python train.py --d_model=256 --n_head=4 --n_kv_head=4 --vocab_size=11534 --activation="gelu" --positions="rope" --bias="all" --tie_embeddings=false --init_std_down=0.00336 --beta2=0.98 --warmup_steps=430 --final_lr_fraction=0.05 --train_tokens=450000000
Each number is 500 + 25 x the weight over its row's rms, rounded and kept within 0 to 999. Layers, rows and columns count from 0. Numbers have three digits each. The size before them is the row's rms in percent of the matrix's.

# q: layer 9 attention query, 256x256, rms 0.0355, rows 128-174, columns 0-63
# k: layer 9 attention key, 256x256, rms 0.0359, rows 128-173, columns 0-63
q128 098:486473498488511497531489509545487485504545530462489534505486493514510499501497481461506475477506464516502517543521499484517526484502522490512492500541456454485499485489500516511481454484507517
k128 082:494538534492464496480461516523455453499473486446509464490480545477544518514463489486470541474500495504528491497493501469482515542493531528487506503502519529507518537465545520467501519488487486
q129 079:515533506505523507485577461508491463499575526524460477512467534487524489510544450525542466542492506481467482502475492503503476504476501509518547505528494513485466514501494516528504520491471481
k129 082:466479529478482480524498513504490483437478486506536495506488494508499512487526557511491528486512484526526509501480494529440500441452499464487477485491517493494484549526494528496507473514475442
q130 112:508476517470547466510506506518483460531511528444460493491461523479511458474503510494514479472533479522507469507478500561512502525517520512491526496523535463485483509507472519517535500526477478
k130 100:481530495483482483495507468485478447455500520495467495583489519499497484469467537508536484482501506506491446500484493485499553488464459493494527500487515513486484483492509534513509476500484523
q131 126:519483545468523475464527490513510477528517462435492520497498495503523495502510462507547498490486487500472499511498504526528492525474511529497550455513530494494500496476496481527498549523493479
k131 068:484507560437504501517507470483506477537479470490486512553462470511541503470496529509534510541517510469505442476490491520515497473462486517472490521487492493489500488508518486542481503529490496
q132 089:516496504492509478506445513490522508485450487544496473514477483480488470499441486529485506489496495502462490522524486539519544527508489472515456474450548491481503544475542499493505469488483469
k132 147:531522494464488522497493475507507437476481519482488511559483476497486530486506529502548512495478504504491428521504518500486502464479462470478512491469455521497478516508519523520479485502521513
q133 099:533469481525471504491502493477443502489496512503514493494503491513509532470515530519489505497508479507509517492517472483494429492545505497484488515492488546481526480505493507510495502499493511
k133 105:498498500539493468464472523507517461468526476466456535496490490471477512526481452483517471453485516498525458512487514482523544513501485507481527488494508497494472491492529520500478536490494487
q134 106:522489524505540531493517483487522477505580507480497440518476527509520523499546468499507534485516517520495504517482484460527482476525463492472495479494498478499471516464480539536482532477523530
k134 109:479510481518502463454490488482516486526502499508510456529519508526546497470534483482493511476491517502495540472524484516494497553499529498490499493538503452513467508499499486528502520509529538
q135 105:439540484473502499529507505523487487506497481495493546471486511535527507480540522481505527520497494573489513485473499477480519523500520506559506553521490464490479473476482475474508491502553518
k135 105:525518483473485489503502493492513431537487483524477467513460514493530524492499519509454526495519482507516504463494514502482481530500548525526529488558515486535485519516523468506509498529484498
q136 086:516473514506491520500486531488491503498459462526502497480508473503500518460421511457491521487482492459520508441494499485484511495492529500515524491449534514516513540468506495497500525476494498
k136 080:530496480498507466511495519519454448496523490453503513512491512489496489495535484482484502480473435509506478527495497481540513524503519499494486497547497518519434478495504525467471539498521510
q137 108:505487497483525469501506502523516464517528524462469535524447528497527463498514480474509469505518467518503484522494519516514514475526494504494546520553489493506477489506466525483501453520470517
k137 100:502526505483489484476460460508450485496512492430480523515502522501494527499459519500507515467515472500503490506476485478497493521522503514513508504480510544495469490479534544490512508491501523
q138 088:507502495515487525502460533478490514452472445529480463528495499505506530489514493502489534502507492462490482496540509505492484484545503485497446495494489478494486476496508493531472492508480531
k138 101:502492477539485525499546518536501523553503528516536519476493495488475511491475454487486511521512528524502514458473515514524499517502492477498465512485471497496553490482484493497524500507540452
q139 068:433496536495508506539509508480486499524538449512465484493498507497517515493522527523505527502558453491520495478489502471468489496511517492472499508496464488500518520494499525480476494498485517
k139 139:503483477554500475489532530515499569505518494520526505454532514501486515491490470515452489523494500534485585500520511489503461519522532524511494500510481483508509499485512476486523491503516476
q140 146:545528535457485500454523484508516456525517475445500496509539478505522498487500459516548518481497497512492512528523494534536486546479500514513542464498526485500475509460530450489520523499487489
k140 083:500491512374517494494483504472503500491493527514500475519472478503546507470520529507546507524485536457496461500518477504516448467468469543536522488478505505487476501511476462538500489511455502
q141 110:482481502482514490444525465494471461459515496466528501513522517524462477518523494474500524513505487536512489506535481474486461506504527487513504489515496547472508475531494455502515530464485520
k141 101:501457450461528517479503525503485472502486540448506477521529490522502520512547520520561530478513507467467459510526529541472488477499524477513505486487518520482496517491481517503529491516497480
q142 105:519511495503546504526496522533466493438463538437526511520515503564535493525503508536473527512509476526505485529527479482475482476514521484457502488487499514533569476488503497545537477495509515
k142 098:454479492536514491486515525512531519503541572477494558477516517526499507514538461521495455509495457495490480502433493494523514499525528480485493537447464503548500511535498489460449493509510535
q143 104:543499462482482523476538507522521495483445498533523528506507531477494524521544498500524492510529445525531495495506507483493491511494538526472459475523494488485532506540484507448486488489541489
k143 099:528466487504545475541511494471510526486427512470547561508496506472516491529511501504532555502501512480483481548500542466489503489532522493494492509508542491513507486516528477525506509506522507
q144 101:525492530522485512545538476499517537524465478502498543503541514464537530516494456442485529496528539534514483517516533455483513491495507519513502454517477532489477478562526503505459576450454529
k144 103:540546488579467533522495480494501479508472500488518502490510469502490534498503486480522519476501537516496564487516494519460520478481500483545493518537516494497488481501499487490503518527508479
q145 107:498478493499485489537463472462505569495532498485494505466492502489454496500466503485488501518508504525515471537463509494519523465497483512472489488486491505551507566530468518488488477521532484
k145 106:519466528531462522502479493496504541469461524513509499471528500489472508513527489477469476513475506455470547527510517514480450441485515479493527474473475550495535512514491446504523513509522513
q146 105:501498499472527544495486560488472533507473492475491533482534515496493509469527535538513475523498509503488500487480456547482458446506493513531475527484505493481486514453523495489467545520508509
k146 106:495443493454525471526488534457511502524557512472452486509488512491553524494508509535489497523513481448501451512494487512486454525531531514517536545506511438472525508522485504494499482505495494
q147 108:524494515466495522480467528478480515491524495486491505504522529495493494518504506518513544497495486497497515465499466511499502470492525463523461510530457455425448492504510521469537509481517506
k147 105:515463527534497508476461497503511513517504454503502455516504527511530518516510504450515484498498506492516513466514518479504473512511534476515490531464492462541521550499484513498506518460477538
q148 111:507466511480444464526465514502456488461491496500496537484465458479539498544463511510451471505453510540471487546470512456544549489457496501496501528503469512489483508530504483482465510493488494
k148 109:494528529477519534515520497479476530543471504530515551501533519514503533503496536517459507511511472481498469523453501470483550512487475519494535517494482506487497505489502496467507514513490493
q149 104:475491475477469492539464523510471509482548491522513488519526535478491512499554533489509458490495506521555557491544479473492516492511499502532516475472530471492502516489513526516496545511494529
k149 104:522452548500461482508467508500528493533487539467518470539519451475450518471534487498514510485509497525497491473473488507511470495538575512515497500504479453532496534459476506510529508538503494
q150 111:438525525486528516525502506504545413511538532523532509540479539518493525501514468506490460514494502543494540521492474507510472487511513534483466538468508473496486487533493499466499494520503493
k150 114:476477561485521479488540511525482465491518488516495439550477527507486486539564502516480493510508464492478474474495531482506499546463497468489524550463488500506450507512464502420493527522506483
q151 104:527527484501527485499479486497492499507479477494514495516475484514528511475530470526548529511487505520540529542520510482514477463475492502497491533499529501510513513500509466507488538516532490
k151 105:540508514553475518503472518508482520488513527499485552510498504501497511506515479498503482503528479520514524487500521504506499523469508496472513554524503513538472500548490479488473502516536529
q152 113:560470519498490517540463437508486529503493492496517494512497469480459516489469501521497523493477537506504513490535499498487479468493484480518533527478485446502517465482527471524495532521552481
k152 114:546428522496508529499486508497510499539499495475501500519535466516436528511528489531544496497465534506488489469529531514499454472465508496522498504508464516511492530497462521533455542478500494
q153 105:508499535499547495468528448564521539490475465461510498533520489462486505518503468535444472502530481504527485532483530537495496522473509521501477535513476473460481517467488473517464473526519502
k153 107:491474606493478514476474457535490494506469485466517510491495517507505485517513492500481492511487483471472488499495494500507491480490506482510512555551507530497472511533501491503487452460492479
q154 101:526480490489505472488498513475481422507502495459506487473498545506507524496473494485458517500446489487516476536514487515510442489528515463519482525536480512548504493486519489485522469506505508
k154 099:509482490522498524477460504512498494470495534468506514476543504503449520510506486488459516490487451471519485519420515483500522518488497535484496516506491484507483593483508511513496551484539498
q155 109:508464519496465511496480502474522518468452518462564487500483495502505489537499525511512534461535530463458498469504495536482481479492522510529490454526503531476493511531541505546484476582510526
k155 110:509453502507462488486519472511484486537456504450534505500516494542501522521506489532531513459493547492508499515462487529515499490516513527500485509521489482496532514484490500577486512519531508
q156 108:515506500514515518516477513508471512495488492493494513506498535481490508489461516518452502484456467474546480493517483534527528501480492507536483498525488483464529499509539467507467459494482513
k156 108:507518552475502495490499525515513506519474538472498552451511531481508516472492511496470469507472466468507442505485528464489491482493528515510519484479485514480493480472498519487521526487522465
q157 112:493481488490485484515455546523508524505508508505515481443514499505515484515487520493438516539557501532504505478491481532496498491485482525481479520477488528520482520522499479499471439499548512
k157 108:497435510434492462508510494496467483426516516496494537485477505478515488483494526500479486517506489530474471481511512500459491537500463505465574507510524472488477453507471461537500515534517501
q158 104:515521483507488444519509471520538493511556524493495517477528499476530481421497469496497525467477491527499516489521498540553511448551558490516492497507501512478496465452497522532504527499538507
k158 101:441511499504509460508491488451519503507502522458509475494484486504503474480521462501512467501510547553511497465519533485560506527484514444523531498490486503512497479500530510494493529451499475
q159 117:502450501538452506520522495532490492514469459497558548501505477502532513527481489491527514482533470483542515473537521497502491467442495480500463479523485510492458472500488453523497536479499510
k159 113:500493488528477512518459485537530502491487502475514525447475448521488512511512451482553475456508473471506562537482499523477496460482498486482474502539503523523485486484477524480524516498492524
q160 108:464485512498558497518541518471502486530480486461457505546475539531539499526521524518484498479503515480480454506508475486507521500526488532468498489513501516482424479523481520510480510512503520
k160 109:459557512481541476530505479472490527502494498472540480533521513523495477499505509495499490500528431487469506522483504478520554555531536482456531514481530503492488473482500546448493484489498500
q161 101:497478515522534560512487499477498524551485495476492496510528508490463529502492467509445527517478474501480479498504545502499503472524473486522526496472479462514482481485508466477500496501497507
k161 101:520517499527480500475473516568541509476460461514530530511504474495483487516492457521467495485441454512493501527522501495493513514546510532506514469494514523514481510495513493514523493459543461
q162 106:500479469489509572546465496528518541552462516520508565495505460480530485487463470468487468525505485480523486510492468495489525440559512488508481503500474467494506536514512499501461505462496512
k162 103:518477508460508522532518480493541498506472532491482488529547533519497527476524490494508510530479468518513482481471533465490508479475555523489535492494521530474491518532517465496488526500533515
q163 105:499508506483526470498541515429500535486565515528480484548498492470463487480507532461508537479487494503519505523512478478528483516489485527489505485459484512491533482492476519478471491500509505
k163 106:496556529503495488533499493473527516494500505485518480517479539533504495517506513519494521497479483477491454509554494484515506519448567490492536520488505449528454530475462474530537486504496501
q164 107:479477501493480528479463504524502474496514508469478497503501495486521489524502504492506471495518532467491510499505493536487525474507474458468497552474500485539540529503453524503524512503493474
k164 105:524454513460526547483500524528473481483526490463491492509515479519521501494503495507512470562550503473437512503497468516484447504505517502497523505478498492499495514521457477502551485512479531
q165 101:471494514500548527477524504527504497541487511497499550448522503501539501525477504488521438555512495497490472458473474492551496506462476484524556517493490525451472508515507457497468465511497477
k165 099:484518533519507509528509456494505435496457532502501530531449526516528494502489498495523505501497474507528498543474533495475530524513501519445520494509494508465489505575481516505483521546533470
q166 102:513551495482521529516458466504516490481478512539513501488499522454525508466498517502508495476488547455527467463504489452504510470476492467526485537478488528504502510476472511553502518492533501
k166 107:498499515502477528529517505495510477466502529471534476481498528506497527482534493462525460512523482462503506476499522510536470495496586464474466475500499491523516502543470537529497513473522522
q167 108:498530521515490522488478458482497509526471484489486545473460521493534493492499475503476528528536507520523508517498467488509504477548483512508480476483477515549521477458490486470492511458502518
k167 106:502471495553507545439524491514523503486492482552502540505464525482476509474473507493458529523498517511532491533482516486493509489548526499500463459520469517567478507532493526479521536508479472
q168 100:479487532525464505528474497514521561514541463486520515535528499500503459513512507499494534486497480480515464490504491515493493453512470497506463488509486488541562498476501505448519451509487494
k168 101:500502503558507481490490506506500514472534563465470517508496473514471459536484500507528484500498481522473460498512484450535492520467519482500470516494535501506528503511496500456492484492486484
q169 106:529503529512500494526537492480478506500522523507450493546531534496490499513467501507513529514527490483471486477537515486529502538528468495483499493516531503457511486464456483506471539506505519
k169 103:504519499518493538473499480493485510494476501508496500536473514473517502494457484509485477528451518501434496466545480529478466519499522511500504495528481509523454474466490487511464497470548485
q170 095:506532526478501523492475481495489465499500457500456506515502510481515509444475502477485535545465507495518474509497506472537478513487483535518533488507523514466455496511523495468456475492501520
k170 097:500514458516482519495472515466518517460492489529531470480509531490461524544474512497502503515517470487528484425510535452516480509493514465524536503454507490501470433506491528493487546506504525
q171 116:475507521514496496530506511486478507512490503492456464512512546490531499507555461521495476493489477500539523530523452509490497540567502528516542522538521513484474455524444509506464518516474470
k171 118:495559516466531464536513491478498512502480485453461451546517512527485493503519460497502501465548491494527506518487485503525515545533530505536529497542525498479439505495514517473527474488480477
q172 107:497481507505506488518485479520543487484455505493472523466462488515470495482487488505524492535539530504533487516519530518545550490513466434518456431474507519493500484475524489530540511532494475
k172 106:495504501507508504487523476536486475483489487489478496478478444499492541504509473475513480540533521469502492501485456526494510488532486526499516482485499537483519525533485525539467494513501497
q173 103:506478513486489531503493539477443479512502444514541487510530507470515464480506479501501475500479503500483538471472478497455516461465491507491457487515532489519508525522493490471544525525464508
k173 105:499521526483540537478532463482513493527520520455468492498475493482500517502503482518505498496486509490492509543493505514500498456518515517514469502473517483533491565473512490474535474494473496
q174 104:418504542473494474507500518506509485492555547524515506473537473521478510491519484452509495471507502498540507514468459499534539548495527485520510487486491461518556525533523522544518431535506512